From a checkpoint of a small transformer trained on Wikipedia: MLP 960 tanh GELU, 248M tokens.
Each number is 128 + 32 x the weight over the matrix's rms, rounded and kept within 0 to 255. Layers, rows and columns count from 0.

# layer 9 attention query, 192x192, rms 0.1, rows 168-185, columns 0-191
[[112 157 111 119 141 117  75 122 151 156  42  69  96 123 109  22 142 126  63 105  90  80 123  82  66 225 144 114 201 101  75 193 158  58 148 127  78  45 138 245 120  82 201  91 126 173 181  96 112 188 169 166 107 247 117  93 112 119 100 162 109 142 161 200 103 127 123 145  82 113  38 110 134 113 142 104 180 112 104 140  91 195 142 179 118  20 161 117 140 170 124 165 119 162 120 179 178 122  90 178 139 143 166  57 178  88  60  85  70 104 128 200  93 123  99 103 148 159 246 149 132  83 126 208 183  52 113  46 139 141 176  86 114 148 165 165 121 102  94 182 192 174 194 116 102 173 123 172 117 186 105   0  94  43  56 123 125 181  88  96 130 149 119 140 116  98 141 124 105 116 153 127 136  85 108 157 189 186 146 204 144  74 155 125 110 127 132 173 189  88  91 176]
 [155 190 109  88  78  61 110 135 152 135  28 153 100 111  58  80 144 136  57 116 102 111 129  96  92 182 127 149 160 123 106 155 135  47 155 159  66  82 123 202 112  22 150 114 153 119 134  71  70 153 149 112 140 218 140  56 118 161 156 130  70 120 137 148 166 157 166 148 186  88  46  55 104 116 146 128 172 111 139 122 134 224 118 113 121 122 149 139 157 124 173 170 149 142 131 122 156 117  87 186 103 166 151 117  99 101 105  48 100 111 128 192 126  95 114 110 189 154 230  55 107  85 150 159 148 105 117  65 150 174 218 126 154 129 131 138 105 124 138 148 160 158 161 104 130 141 140 192 122 166 102  33  99  39  57 139 137 145 111  58  93 127 180  95 107 166 158 141 134 117 165 135 146  62 116 144 165 193 179 185 103 127 145  83  91 138 135  45 184 104 102 191]
 [158 127 120 122 142 137 117 111 114 111 109 110  91 121 133  90  92 142 119 113 144  94 113 139 127 114 127 133 134 151 131 147  89 143 183  97 176 163 134 112 120 178 113 108 138 162 124 126 140  89 147 104 168 110 138 116 130 123 156 110 131 148 130 144 127 133 120 134  98 117 116 155 150  92 118 152 115 152 159 144 139 112 135 124 153 125 116  89 129 134 148 101 129 108 152  98 155 159 119 101 120 132 118 165 115 172 103 156 123 144 156 141 133 123 113 108 111 135  92 142 142 152 105 128  77 126 194 138 122 113 145 135 142  90 139 118 130 121 135  98 130 110 127 112 119 141 117 108 145 154 118 126 122 127 136 159 166 101 135  93 114 141 122 106 137 158 113 106 125 128  80 149 113 148 118 125 110 156 110 149 161 146 148 133 161 145 135 186 138 127 150 145]
 [139 129 108  97  75 128 108 121 108 163  28 101  83 112  65  90 175 122  67 123 184 122 127  50  62 174 149 135 115 108 117 171 167  84 168 147 105  79 111 219  76  74 144  65 149 113 201  95  98 165 176 151 158 219 147  27  90 136  94 161  85 141 154 161 100 117 137 134 136 116  69 122 146 139 130 100 151 106 157 137 158 205  75 166 111 107 137 131 156 144 152 174 195 150 108 149 177 125  97 138 118 176 149 113 136 123  92  77  81 129 132 135  99  78  84 123 166 159 185  79 137  78 149 155 140 100 107  66 185 148 160 169 122  78 163 142 117 110 117 191 185 112 172 108 137 160 143 176 105 160 131  36 111  45  67 121 103 144 141  75 145 159 152 159 176 174 123 118 106 125 175 127 131  77 110 170 149 180 145 151 125  43 148 121 101 134 175 107 178  99  97 175]
 [102  73 156 160 176 179 171 126 109  90 185 150 130 146 171 178  93 127 178 140 111 135 146 155 187  85 118 117 123 125 162 114 105 183 107 145 170 164 128 113 159 195  90 146 116 144  84 168 183  75  96  98  92  39 101 165 133  91  71  74 107 117 100 119 135 130  83 120  70 148 176 179 157 172 118 126 111 156 112 131 125  44 160 105 118 103 137 107 108  94  75  69 106 133 138 118 119 150 156  93 137  91 132 122 162 142 154 172 168 112 127  98 132 154 151 170 100 104  61 197 163 161  85  94  82 144 129 200  84  93  45 133 117 152 130 127 153 115 111 110 128 124 110 106 134 115  80  82 122 116 148 199 147 198 184 123 142 108 151 199 128 119  96 147 162  65 100 105 123 113  81 119 107 161 142  74  98  59 111 106 142 163  99 127 150 113 115 183 108 177 167  94]
 [112  75 138 151 196 128 175 145  88  64 183 169 130 147 177 143  84 142 175 127 107 149 134 174 201  86 144 139 119 160 146 104  87 177 110 112 173 191 160  64 169 176 109 168 123 118  91 168 163  83 101 114 113  28 107 178 169 116 134 110 139 117 106 122 138 183 129 131 121 152 166 174 154 110 111 128  96 169  70 122 119  66 168 114 123 113 118 130  81 128  95  78  65  76 146 107 112 125 128 108 162 122 119 151 124 142 161 199 175 143 126 122 169 147 147 113  81 125  80 159 171 165  66 101  97 157 147 146  89 115 132 140 103 159 113 113 123 117 121  78 112 134 135  91 130 106 126  88 139 102 127 168 146 180 176 165 165  74 123 142 115  97 116  82 137  72 114  81 128 136  74 147 126 169 161 100 129 103  90 124 142 179 151 141 166 116 125 201  31 177 196  81]
 [ 95 135 114 129 144 158 123 120 146 118 129 125 140 145 176 147 129 115 126 124  78 130 132 130 137 127 126  93 174 112 115 121 107 152 131 146 131 124 153 124 146 154 162 135 104 127 108 125 191 134 140 115 131 123 126 131 147  93 116 144  82 119 124 145 100 100  97 125 114 151 125 111 131 114 113 149 106 130 143 142  94  88 148 136 149  92 155 130 122 122 130 157 102 134 108 163 111 132 141 110 116  94 125  93 150  96 117 125 125 130 115 129 166 132 124 141 135 135 134 188 132 131 113 116 155  88 114 115 114 147 109  92 160 134 127 141 130 102  92 124 138 151 112 142 127 110 115 135 162 170 123 153 137 181 158 134 110 143  85 162  79 123 111 143 150  78 144 169 150 105  92 109 142 112 118 109 127 120 122 138 120 163 132 134 132  95 128 166 130 153 103 134]
 [138 168 121  83 117  82 121 132 133 119 105  98 102 126  69  90 140 119  81 108 108 124 153 112 108 165 153 106 127 156  89 158 140  55 151 138  93  92 124 149  98 100 137 105 137 132 163  80 117 132 149 146 139 203  83  58  98 116 120 159 121 145 141 160 135 132 169 142 157 127  62 100 123  83 124 115 174 122 158 120 103 187 123 146 140 110 163 118 122 138 165 159 144 144 116 154 155 123  90 186 103 139 156  90 116 102 126  88  95 128 123 192 117  80 111 102 144 160 185  99 135 110 134 164 141 107 145  89 140 128 199 122  92 127 161 146 107 101 108 140 153 112 144  80 107 196 147 156 133 163 123  78 131  29 108 131 149 131 118  94  99 134 156  98 115 138 145 123 116  94 124 110 171 123 130 171 137 186 156 180 150 117 160 131 125 133 127 114 141 132 132 129]
 [130  60 173 163 186 180 171 137  95  90 232 128 140 137 167 155  76 157 203 150 176 144 136 155 203  74 131 130  87 145 163 103 119 217 132 108 201 211 142  75 167 184  93 145 130 132 107 167 151  48 110  90 119   0 118 200 172 131 119 105 180 123  94  69 126 146 107 117  88 138 232 196 146 156 111 116  78 153  74 124 152  46 145 102 127 165  91 124  95 145 105  64 103  93 126  84 114 143 157  68 178 120 127 207 132 153 161 208 188 122 143  84 163 153 147 127  80  94  44 172 170 163  72  91  64 175 153 192  83  71  61 183 108 105 117 104 139 147 130  69  90 100 116 116 122  94 124  71 151  65 138 174 146 165 166 119 127  89 164 139 159 101  93 109 171 118  92  85 103 156 109 173  61 173 156 103 107  79  87  79 165 149 115 130 134 117 134 182  39 169 188 111]
 [134 147 132 122 129 174 118 150 128 152  85 127 126 142 129 117 124 136 103 132 133 147 111  89 110 153 116 108 155  85  86 142 158 116 152 174 132 106 104 219 158  37 164 142 149 129 159 126 118 130 140  90 110 176 154  75 127 126 113 110  90 107 131 165  65 131 127 124 131 118 119  87 110 147 115 108 146  89  98 100 133 158 116 120 147  75 133 124 129 130 142 179 149 148  80 142 128 137 129 158 132 151 158 100 201  89 164  90 149  89  94 138 133 125  83  96 141 170 201 145 181  63 139 127 144  76  94  80 123 123 149 156 145 113 138 119 111 114 128 160 160 165 182 118 111 122 141 168 152 132 124  40 131 125  73 143 100 132 111  95 149 113 143 122 159 106 140 151 123 107 149 162 119  70 152 130 179 151 148 149 155 115 145  89 100  86 139 114 153 165  95 179]
 [131 129 158 118  84 153 102  84 157 157  97  90 142  84 106 135 168 101 125 120 148 113 139 122  85 149 141 125 121 123 135 126 169 122 152 132  93  69  87 193 114 148 109  90 109 153 164 136 141 135 141 125 121 162 123 116  91 136  81 168 152 126 143 130 117  88 111 125  93 108 120 132 134 144 126 117 159 111 146 127 143 137  95 146 127 117 158 129 152 130  86 128 165 164 136 145 138 129 122 138 122 111 113  88 128 120 112 127 124 119 148 106  83 130 100 156 151 104 127 127 112 140 161 169 143  92 101 139 151 142  89 144 108 123 143 175 162 143 124 184 145 124 111 158 162 128  91 128 107 153 137 138  99 103  95 112 124 158 137 161 151 154  91 155 121 145 122 144 138 118 136 101 131  95  99 117 121 139 125 124 100  58 107 148 127 143 143 121 187 104  93 116]
 [115  55 133 148 160 150 183 151  88 114 227 202 112 156 130 163  90 161 188 142 188  91 127 138 169  51 107 129  92 142 179  98 114 176  99 114 199 203 143  39 159 175  72 140 147 113  90 128 144 103 100 120 123  35 144 194 136 129 139  75 138 132 111  80 136 137 111 111  81 139 202 187 126 141 125 109  73 165 112 114 167  55 164  99 116 195  87 151 117 130 114  70 123 115 157  97  72 136 171 108 140 139 136 203 141 168 170 180 165 128 130 101 121 184 151 112  81 102  42 148 148 164 108  77  54 210 159 208  87  79  94 166 125 112 113 121 129 139 112  75  66  93 101  90  68  80 145  80 126  59 163 178 179 207 175 103 146  90 166 146 158  96 119 112 130 152  98 103 100 156 129 157 111 186 177 109 115  70  98  86 190 186 120 134 143 152 109 147  52 156 189  87]
 [ 72 119 130 122 130 135 152 136 122 132 183 119 145 156 125 141 138 107 116 134 149 156 169 114 126 125 150 102 100 144 124 158 145 130  88 132  84 138 102 129 125 161 105 143 107 113 151 123 152 135 131 152 134 136 105 129 106  76  73 166 111 133 113 148 123  77 131 126  99 145 138 142 138 130 132 128 129 152 136 139 100  97 155 129 133 121 142 146  98 127  95 139 108 129 104 178 117 135 138 149 133 116 151 104 150 101 154 129 110 155  99 105 139 115 119 128 115 129  95 147 134 119 138 110 148 130  84 125 126 143  90 146  81 135 166 121 104 107  98 142 116 111 112 140 114 129 113 150 139 130 147 167 131 110 165 131 110 109 123 177 112 150 113 159 135 127 105 143 115 147 136 103 141 163 130 129 109  88  94 120 136 125 128 163 140 118 147 157 106 165 149  72]
 [121 113 125 140 136 154 115 137 106 128 148  90 157 155 151 105 118 131 154 144 134 111 134 133 140 127 131 119 140 137 112 136 132 134 114 112 115 136 152 153 161 175 133 154 112 149 161 140 138 101 120 108 122 101 112 160 137 106 109 116 167 134 145 112 101 141 135 143 118 140 120 156 127 124 151 113 110 121 111 137 109 113 130 150 158  75 140 127  98 138 113 111 143  94 121 135 133 115 147 152 188 131 117 132 145  85 130 151 116 119 123 127 128 135 138 105 103 114 121 162 148 125 132 126 124 104  96 104 123 131 143 129 105 129 150 101 111 118 123 121 136 117 143 127 136 129 149 101 114 113 105 115 128 140 118 139 130 127 111 109 137 139 120 111 115  76  88 125 109 129 105 166 122 117  96 138 120 190 105 144 139 130 144 165 140 158 136 166 115 123 153 113]
 [113 106 132 135 157 124 130 114 126 118 152 117 110 134 133 122 136 119 146 118 147  84 118 144 147 131 117 119 119 134 134 132 118 117 132  92 149 116 145  98 126 168 113 120 115 149 146 140 139 141 112 170 118 106 128 155 124 125 126 113 126 144 126 131 126 131 101 124  83 160 135 184 150 135 123  96  97 142 116 137 141 120 140 128  94 113 144 139 136 165 111  86 131 123 152 125  99 133 124 109 138 129 135 141 143 146 108 191 110 137 150 141  83 155 130  98 117 101  88 166 142 142 117 144 118 144 153 131 117 121 108 129 114 129 135 179 144  99  98 140 110 123 127  96  91 131 120 119 113 122 125 148 140 164 130 103 109 130 130 151 158 124 127 143 139 144 122  98 120 149 149 108 118 126 126 123 133 104 107 116 151 113 153 131 114 146 130 172 131 117 164 118]
 [145  97 127 146 139 183 171 172 125 144 165 143 144 148 139 112 115 166 157 155 208 155 136  76 136 112 150 146 113 120 152 156 141 171 133 132 176 164 114 142 156 112 116 124 148  97 132 133 132 120 151 137 123  96 152 121 147 126  98  81 172 143  94 110 102 118 129 129 104  86 172 147 118 192 120 109 117 113  96 110 153  83 140 120 130 158  69 101 130 113 124 111 129 118 102 147 138 158 153 107 143 122 139 172 154 156 112 112 133 108 130  99 127 133 132 126 115 141  96 150 149 133  99 115 113 155 134 146 125  89  53 159 122  70 113  88  80 167 137 108  96 124 100 141 119 117 146 107 155  86 140 111 122 137 136 118 126 116 136 101 150 106 100 136 168 109  80 119  79 151 134 165  84 166 157 120 144  76 116  92 174 106 127 137 143  91 147 134  78 143 122 153]
 [126 158 131 103 115 128 127 147 111 137  83  98  74 144  59  99 122 138 102 118 155 160 148  86  98 144 123 116  96 153  92 169 161  91 153 171 106 130 135 186 136  70 150 111 160 136 159  81 128 113 171  98 150 179 117  74 104 118 109 150 103 129 140 162 115 143 137 131 141 114  94  97 103 121 140 146 140 103 151 111 141 166 130 119 183 107 117 139 136 123 163 165 169 129  74 121 159 149 106 198 128 166 178 116 158  93 160  69 114 135  85 166 127  68  77  91 118 164 207  94 166  69 122 103 114 116 117  77 131 133 185 206  98  89 169  98  74  91 129 121 149 121 172  76 113 152 140 167 127 147 141  29 107  44  93 131 123 130 126  75 125 140 126 111 154 150 116 125  90 114 132 173 153 110 152 169 147 173 153 172 164 119 135 113 125 161 158 125 182 158 118 159]
 [153 133 155 117  66 136 119 131 127 162  77  86 130 102  70 104 160 140  95 145 205 147 140  88  85 155 152 133 115 117 108 148 158 116 173 143 112 104 107 200  87  75 139  77 152 119 189  96 103 127 153  97 151 193 157  68 108 127 100 173 102 130 155 122 105 104 130 118 132 106 106  98 113 128 133 106 141 101 155 117 168 171 115 155 138 160 123 124 172 127 130 183 201 142 105 133 159 133 101 154 124 172 169 128 141 118 150  56  94 125 132 117  96  62 101 125 161 146 179  77 147  92 140 142 126 129  98  80 166 155 135 183 118  51 165 136 120 119 139 150 174 119 161  93 145 135 145 142 118 156 131  51  99  60  75 127 111 135 132  98 158 145 125 125 161 188 120 146 110 122 175 149 123  87 121 159 134 167 135 137 120  59  97 111 117 152 167  93 165 124  87 153]]
# layer 9 attention key, 192x192, rms 0.0807, rows 168-185, columns 0-191
[[106 135 109 167 120  97  98 112 128 139 111 111 122 145 150 145 130 159 103 157 132 130 130  96 128 129 150 123 128 130  78 143 154 108 162 116 121 149 123 102 157 162 128 107 115 167 155 143 119 110 105 136 136 135  89 121 109 120 160 143 124 122 124 160 123 141  96 118 115 165 123 131 119 104  98 115 110 139  88 145 112 149 153 135 115 118 109 118 143 121 100 144 132 143 161 159 116 144 145 114 181 128 127 140 183 118 141 156 110 125 110 114 172 122 126 158 124 130 144 151 109 132 104  76 100 134 121 124 131  73 113 130 128 165 161 135 136 122 122  95  95 104 117 108 114 129 123 125 145 137 151 136 121 163 150 129 132 118 124 123 124 126 104  98 106 100 109 167 122 145 116 144 129 121 160 151 132 121 138 102 160 149 163 106 118 132 149 145 147 145 102 127]
 [146 138 147 118 149  94 124 113 110 152 137 127  84 124 131 142 132 154 124 116 133 136 116 149 125 102 133 138 117 141 129 131 153 159 163 142 100 133 130 131 107 146 137 120 129 146 120 136 134 140 130 139 128 105 168 116 126  99 142 112 170 131 118  90 130 133 120 153 132 133 127 133 114 126 124 163 147 139 110 138 140 141 119  92 143 101 133 138 144 101 144 136 139 170 135 118 132 107 126 127 113  87 145 136  91 145 137 125 140 125 155 136 144 114 117 139 119 118 130 138 171 102  98 117 136  99 114 139 110 103 122 130 146 151 138 168 119 126 126 100 122 104 111 124 100 131 101 127 123 112 140 128  93 104  98 132 127 127 147 109 113 147 108 140 145 113 110 153 125 107 142 138 132  98 152 136 150 136 121 116 142 177 123 148 157 144 160 147 146 136 148 166]
 [136 155 139 136 140  82 127 109 122 140 138 126  68 112 159 129 138 136 113 132 155 125 121  97 131 128 137 193 138 116 143 100 139 122 108  98 131 153 106 124 128 134 121 134 126 146 125 142 119 165 118 114 106 113 152 130 152 119 113 137 130 138 116 140 110 123 109 149 132 129 135 134 109  95 136 134 154 128 110 132 126 115 114 114 132 111 131 135 130 130 139 103 125 129 127 123 133 150 110 111 160 119 122 126 128 149 143 117  98 150 143 123 117 115 138 131 130 103 116 177 120 140 119 107 115 123 142 130 166 112 129 105 155 123 140 141 120 147  92 124 124  78 110  96 137 141  99 101 137 132 133 131 117 122 149 120 134  93 132 114 113 149 148 158 136 110 121 117 119 124 141 156 119 105 147 158 111 152 142 116 139 123 136 130 139 143 152 155 128 121 115 154]
 [109 122 110 119 134 106 155 118  87 107 132 142 100 117 160 133 104 152 129 159 135 127 113 123 109 133 113 108 120 115 141 157 129 122 127 146 120 130 100 140 129 126 109 114 135  97 130  96 163 111 115 133 112 142 123 127 114 131 165 101 117 135 116 105 141 123 129 154 120 167 164 161 115 131 129 131 157 135 157 134 176 154 135 108 152 132 122 121 140 152 174 135  95 131 121 134 115 156 122 158 116 130 138 172 118 137 123 156 128 114 111 123 154 105 126 133 135 129  87 167 168 156 150 120  99 105 128 120 157  91 124  96 122 115 110 104 117 104 114 128 145 134 132 136 150 123 151 133 117 121 120 125 126 124  85 112 101 127 148 107  99 119 106 113 169 136 105 110 110 107 144 147 148 122 147 138 134 148 118 100  75 149 147 115 132 125 153 132 124 117 119 107]
 [ 93 116 116 137  98 123 102 114 140 138 108 147 135 131 127 130 128 117 107 144 122 131 133 117 119 120 155 166 152 116 149 111 129 127 111 122 151 124 135  94 124 129 127 105 128 132 155 145 115 141 117 115 127 143  96 141 163 138 114 116 106 115 119 131 131 149 111 105 138 152 123 149 131 106 128 126 103 140 105 130 128 127 141 106 122 147 136 133 100 120 129 114 151 123 136 127 142 134 122 108 138 126 124  79 141 123 125 137 105 135 111 121 119 113 122 143 116 146 141 122 109 133 133 124 153 148 117  87 127 148 152 135 137 148 139 102 144 144 122 134 125 112 110 113 106 150 135 162 131 133 116 133 128 142 135 134 146 128 128 151 150 124 125 122 135  85 126 128 122 150 138  75 135 114 105 157 129 114 108 121 174 115 118 139 115 117 140 126 128 132 122 142]
 [127 116 132 171 156 114 109 137 138  98 117 123 128 126 131 115 128 143 135 139 111 144 112 138 133 140 160 148 134 139 120 107 104 108 128 118 123 130 137 130 139 135 146 100 133 138 111 138 109 144 139 102 162 131 104 124 147 140 127 111 115 127 139 133 155 116  95 118 116 118 168 107  96 104 128 102 117 127 106 120 112 116 133 127 161 121 100 132 110 119 115 123 131 140 114 112 134 119 120 124 132 132 124 117 126 121  97 123 128 142 112 115 117 161 146 116 109 143 143 127  90 131 119 122 116 152 126 134 116 144 119 140 134 119 100 128 134 135 111 127 144 132 119 119 127 154 138 145 116 158 159 124 136 148 152 126 131 120 132 140 143 151 114 112 136 132 129 102 130 157 127 104 132 140 121 133 141 132 143 124 121 123 132 129 149 127 137 118 109 133 130 103]
 [116 139 122 131 143 150 138 111 142 130 128 117 128 109 163  93 141 109 125 131  79 105 120 151 161 115 117 113 117 146 114 119 125 137 161 117 122 126 130 124 146 125 122 136 121 110 102 124 173 108 153 155 136 130 167 122  96 108 119 131 137 103 108 136 105 112 125 157 115 116 119 120 121 125 115 147 157 146 127 129 103  87 117 145 140 107 142 142 122 114  83 136 121 116 136 143 131 135 125  96 131 126 143 133 136 126 140  95 114 130 117 141 135  96 115 142 147 128 127 134 135 110 138 137 137 117 125 100  88 137 129  94 129 133 133 112 132 117 139 128 116 130 141 132 137 119 133 100 134 140 113 110 128 129 132 113 109 143 123 131 119 124 161 143 112 136 117 129 134 114 142 133 138 111 125 102 119 112 112 154 183 133 139 123 124 134 122 132 139 124 129 129]
 [110 129 139 158 136  98 117 129 147 115 127 148 141 175  98 144 108 126  96 137 118 135 125 109 109 136 146 130 126 143 126 130 121 103 167 100 119 139 137 133 127 144 146  88 127 157 133 155  98 147 133 134 161 107 111 116 164 145 139 114 140 133 129 124 147 139  74 122 147 151 130 129 100 115 132 139 113 125  99 127 133 120 144  86 147 141 158 132 106 141 132 167 133 146 124 138 100 124 116 159 139 116 136 125 134 139 112 112  85 134 145 135 118 116 138 140 125 141 128 108 126 138 109 111 142 134 125 136 100 138 117 149 158 141 133 114 129 115 131 101 120 145  92 121  82 145 129 134 122 127 140 140 139 128 151 156 135 148 131 151 127 133 102 113 102  82 119 140 114 133 123  86 126 132 149 142 128 156 112 133 128 144 106 140 115 140 142 147 143 151 144 147]
 [145  76 126 110 121 142 116 142 131 117 129 133 120 120 116 136 122 134 137 157 170 143 129 126  91 149 141 119 132 103 139 127 148 146  92 117 184 138 112 144 129 125 116 120 116 149 151 123 124 148 114 104  95 147  99 101 172 150 139 122  98 130 132 134 128 140 144  90 118 135  99 131 121 120 140 108 106 114 128 122 119 142 140 143 112 119 108 118 108 134 140 105 141  98 117 109 127 129 144 112 146 135 131 122 142 117  94 144 111 122 133 103 130 123 129 155 124 108 136 134  93 150  95 131 122 177 126 111 159 116 138 150 117 128 139 122 139 147 146 167 118 151 128 133 103 134 118 143 127 142 134 149 132 139 147 142 156 124 157 117 144  99 146 126 146 123 128 149 119 151 123 147 121 139  93 157 106  85 127 109 117 121 103 119 155 122 112  76 129 137 134 105]
 [129 114 100 144 122 129 135 145 119 130 122 129 141 134 171 128 109 113 123 135 126 127 105 116 112 135 119 121 108 139 109 141 113 130 163 103 128 125 128 138 151 117 127 102 150 105 119 148 115 120 143 115 166 140  78 150 118 124 171 135 128 129  95 129 137 145 104 125  80 121 149 152 126 122 115 124 123 135  95 113 149 154 175 157 134 139 119 138 117 149 128 143 160 146 155 147 116 150 131 157 108 143 152 100 129 125 142 132 141 142 130 148 150 124 109 121 107 171 130 145 171 105 134 117 130 143 129 133  99 111 110 118 110 123 143 128 132 120 132 110 119 141 134 152 110 124 140 138 117 135 128 117 148 132 127 119 139 115 109 152  97 123 127 128  97 136 144 152 122 131 122 126 140 154 130 125 130 105 116 127 147 168 149 122 106 112 127 102 153 135 111 144]
 [ 79 112 109  83 108 155 110 141 136 130 119 136 155 147 106 133 132 128 130 116 155 140 131 145 134 144 122 114 145 126 128 112 142 131 135 161 125 106 136 120 105 134 118 112 130 121 136 132 139 108 127 120 127 136  82 137 138 120 136 122 121 120 148 123 141 137 113 121 140 160  97 130 132 148 123 105 102 133 120 108 132 152 119 113 111 179 118 108 116 115 135 113 154 140 126 149 121 125 129 125  84 146 103 108 153 123 103 139 132 108 102 116 145 118  93 143 152 100 113 130 138 119 169 135 140 167 129 119 141 137 138 128 115 156 109  98 142 149 139 136 123 126 165 153 134 132 140 134 137 143 116 114 112 118  96 136 156 145 108 148 150 121 125  98 115 111 129 139 124 138 148 117 153 120 137 110 122 165 122 106 111  99 115 134 100 123 127 132 104 127 110 135]
 [142 117 121 120 142 130 132 154 122 126 139 152 125 113 142 139 106 118 143 148 146 102 141 108  89 137 143 136 137 114 161 109 126 158 119 115 162 128 146 139 118 105 104 157 122 146 145 150 138 141 104 147 105 141 128 125 112 149 100 145 138 147 113 122  97 109 161 136 114 117  95 133 151 127 148 129 120 115 148 132 136 141 127 141 103  93 140 143 125 134 138 114 143 108 132 118 136 115 141 133 140 123 145 139 105 106 112 115 125 138 143 158 113 125 117  95 128 152 130 103 131 155 104 116 133 136 108 125 137 149 140 140 115 102 131 146 139  99 141 140 119 134 113 126 106  99 128 128 136  90 141 152 129 119 155 124 116 129 111 125 138 103 139 155 151 116 126 156 116 102 127 130  99 145 111 140 131  86 119 144 168 154 140 139 149 113  98 121 139 152 161 132]
 [130 119  87 114 154 138 118 159 107 114 131 108 120 140 131 146 129 141 109 118 109 147 126 144 131 127 147  99 116 145 117 119 144 147 130 129 140 141 113 153 124 121 136 137 105 135 101  97 118 118 109 147 127 132 175 103 105 110 129 109 139 148 159 129 125 115 115 104 151 158 140 116 115 132 109 127 136 125 114 138 118 138 116 106 149 128 111 128 112 113 126 166  84 121 119  92 120 149 139 129 106 134 149 121 164 105 126 119 117 115 117 125 116 114 138 132 123 141 126 109 128 108 135 116 120  72 119 109 122 130 133 120 147 109  91 136 134 109 128 138 124 141 124 137 121 117 171 153 137 171 125 125 117 106  96 115 116 135 153 149 123 129 117 122 127 165 135  90 135 136 123 118 124 146 141 113 145 135  89 117 120 136 139 123 151 141 157 136 135 140 129  92]
 [103 127 114 123 105 154 126 114 127 129 116 109 128 147 125 144 108 143 151 149 128 116 147 133 136 144 115  88 140 115 102 131 154 134 108 135 132 108 127 136 122 133 122 122 122 126 126 113 143 113 128 131 108 109  90 113 117 129 131 164 109 140 135 141 110 137 104 112 133 147  89 122 165 156 124 116 111 120 115 137 118 161 150 142 110 147 120 107 120 142 103 104 136 112 117 138 107 158 124 139 177 157 118 121 160 112  93 137  98 127  98 125 126 110 109 144 133 104 138 143 114 130 136 105 111 153 153 130 142 133 113 110 115 141 133 108 124 135 152 126 128 143 140 130 136 119 141 118 128 147 124 137 133 147 129 124 144 141 127 104 116 120 142 108  97 122 118  95 121 111 124 146 145 134 117 135 102 143 134 117 111 102 131 114 114 140 127 136 102 130 106 134]
 [111 108 110 116 149 117 129 140 111 143 140 133 122 145 140 143 124 141 163 147 156 137 107 121 122 150 132 125 148 126 144 117 126 143 128 117 162 147 118 131 131 126 118 158 115 130 125 141 139 133  87 115 115 138 114 126 118 126 136 142  92 111 139 141 116 127 142 124 141 146 114 107 121 132 119 141 107 145 129 148 134 157 119 146  97 128 125 128 124 132 130 114 123 112 119 149 123 141 150 113 127 145 127 127 131 141 119 125 100 130 118 136 150 135 103 122 135  88 139 160 101 157 140 119 135 146 137 106 152 135 149 135 114 143 143 116 162 121 143 143 122 129  93  96 112 141 127 114 117 124 115 125 138 133 160 135 103 108 129 146 148 111 134 119 133  93 132 162 130 119 119 156 116 135 129 130 106 119 127 107 137 143 117 134 134 125 132 121 137 142 133 126]
 [131 113 106 122 104 135 147 140 103 110 150 122 118 113 118 148 113 147 110 148 154 141 153 132 117  96 162 103 129 119 124 150 155 153 120 129 135 140 127 122 139  98 123 112 114 158 154 132 145 140 142 149 102 158 120 108 136 129 138 127 118 152 142 121  94 136 153 132 124 129 111 133 154 122 124 111 151 121 136 126 123 157 144 146  99  82 120 129 154 112 129 117 140 113 165 101 118 133 118 130 137 119 133 146 136 104 130 131 131 116 142 120 145 154 136 163 148 118 111 125 128 160 140 119 135 159 147 135 146  97 143 138 165 115 152 129 121 102 122 139  90 106 158 146 129 133 134 151 144 114 122 146 112 136 119 141 147 108 148  97 136 124 111 159 149 127 118 139 109 126 102 139 135  98  94 132 136 119 130 122 100 134 133 125 164 134 118 141 158 142 155 139]
 [ 93 147 107 139 128 146 124 137 108 106 140 125  76 143 157 163 105 122 100 129  90 134 110 150 113 123 105 153 131 160 132 143 154 115 149 134 146 149 112 106 129 138 102 138 146 117 106 131 147 127 143 143 151 117  71 123 128 123 193 107 116 107 129 168 141 138  98 146 111 152 136 120  64 153 148 155 119 119 125 141 145 154 120 110 155 146 144 157 116 163 157 146 115 164  99 126 137 160 112 181 154 146 148 113 124 107 124 122  83 155 117 106 141 107  95 160  98 141  96 150 160 114 129 123 116 103 130 154 102  77 104 122 119 111 124 131 108 168 132 128 137  96  73 111 104 135 131 121  99 167 134 127 128 104 103 116 149 129 130 116  93 116  94 137 109 129 132 129 104 133 139 129 161 177 166 156 135 150 106 113 142 158 116 111 129 137 153 120 145 156 128 159]
 [ 95 158 137  99 131 144 138 154 108 120 121 141 107 118 145 139 144 126 135 134 125 103 138 143 134 122 114 150 106 137 140 152 123 148 126 137 113 152 108 140 116 134 101 107 139  97 134  92 148 113 130 145 124 145 112 129 134 107 161 113 128 130 130 114 132 111 142 141 123 140 147 163  96 144 134 134 156 154 154 131 139 141 112 120 142 160 132 138 115 153 145 117 110 125 115 139 129 138 127 140 121 152 116 150 142 124 124 121 130 113 134 109 114 110 126 153 126 114 100 137 194 116 155 152 134 105 143 124 162 107 113  97 137 134 126 109 105 168  95 134 155 114 132 151 131 115 135 120 136 148  94 117 132  96  80  96 121 153 141  90  86 115 123 144 129 131 128 130 121 123 145 148 152 129 158 134 120 139 120 115 125 116 153 114 101 129 157 134 124 131 103 145]]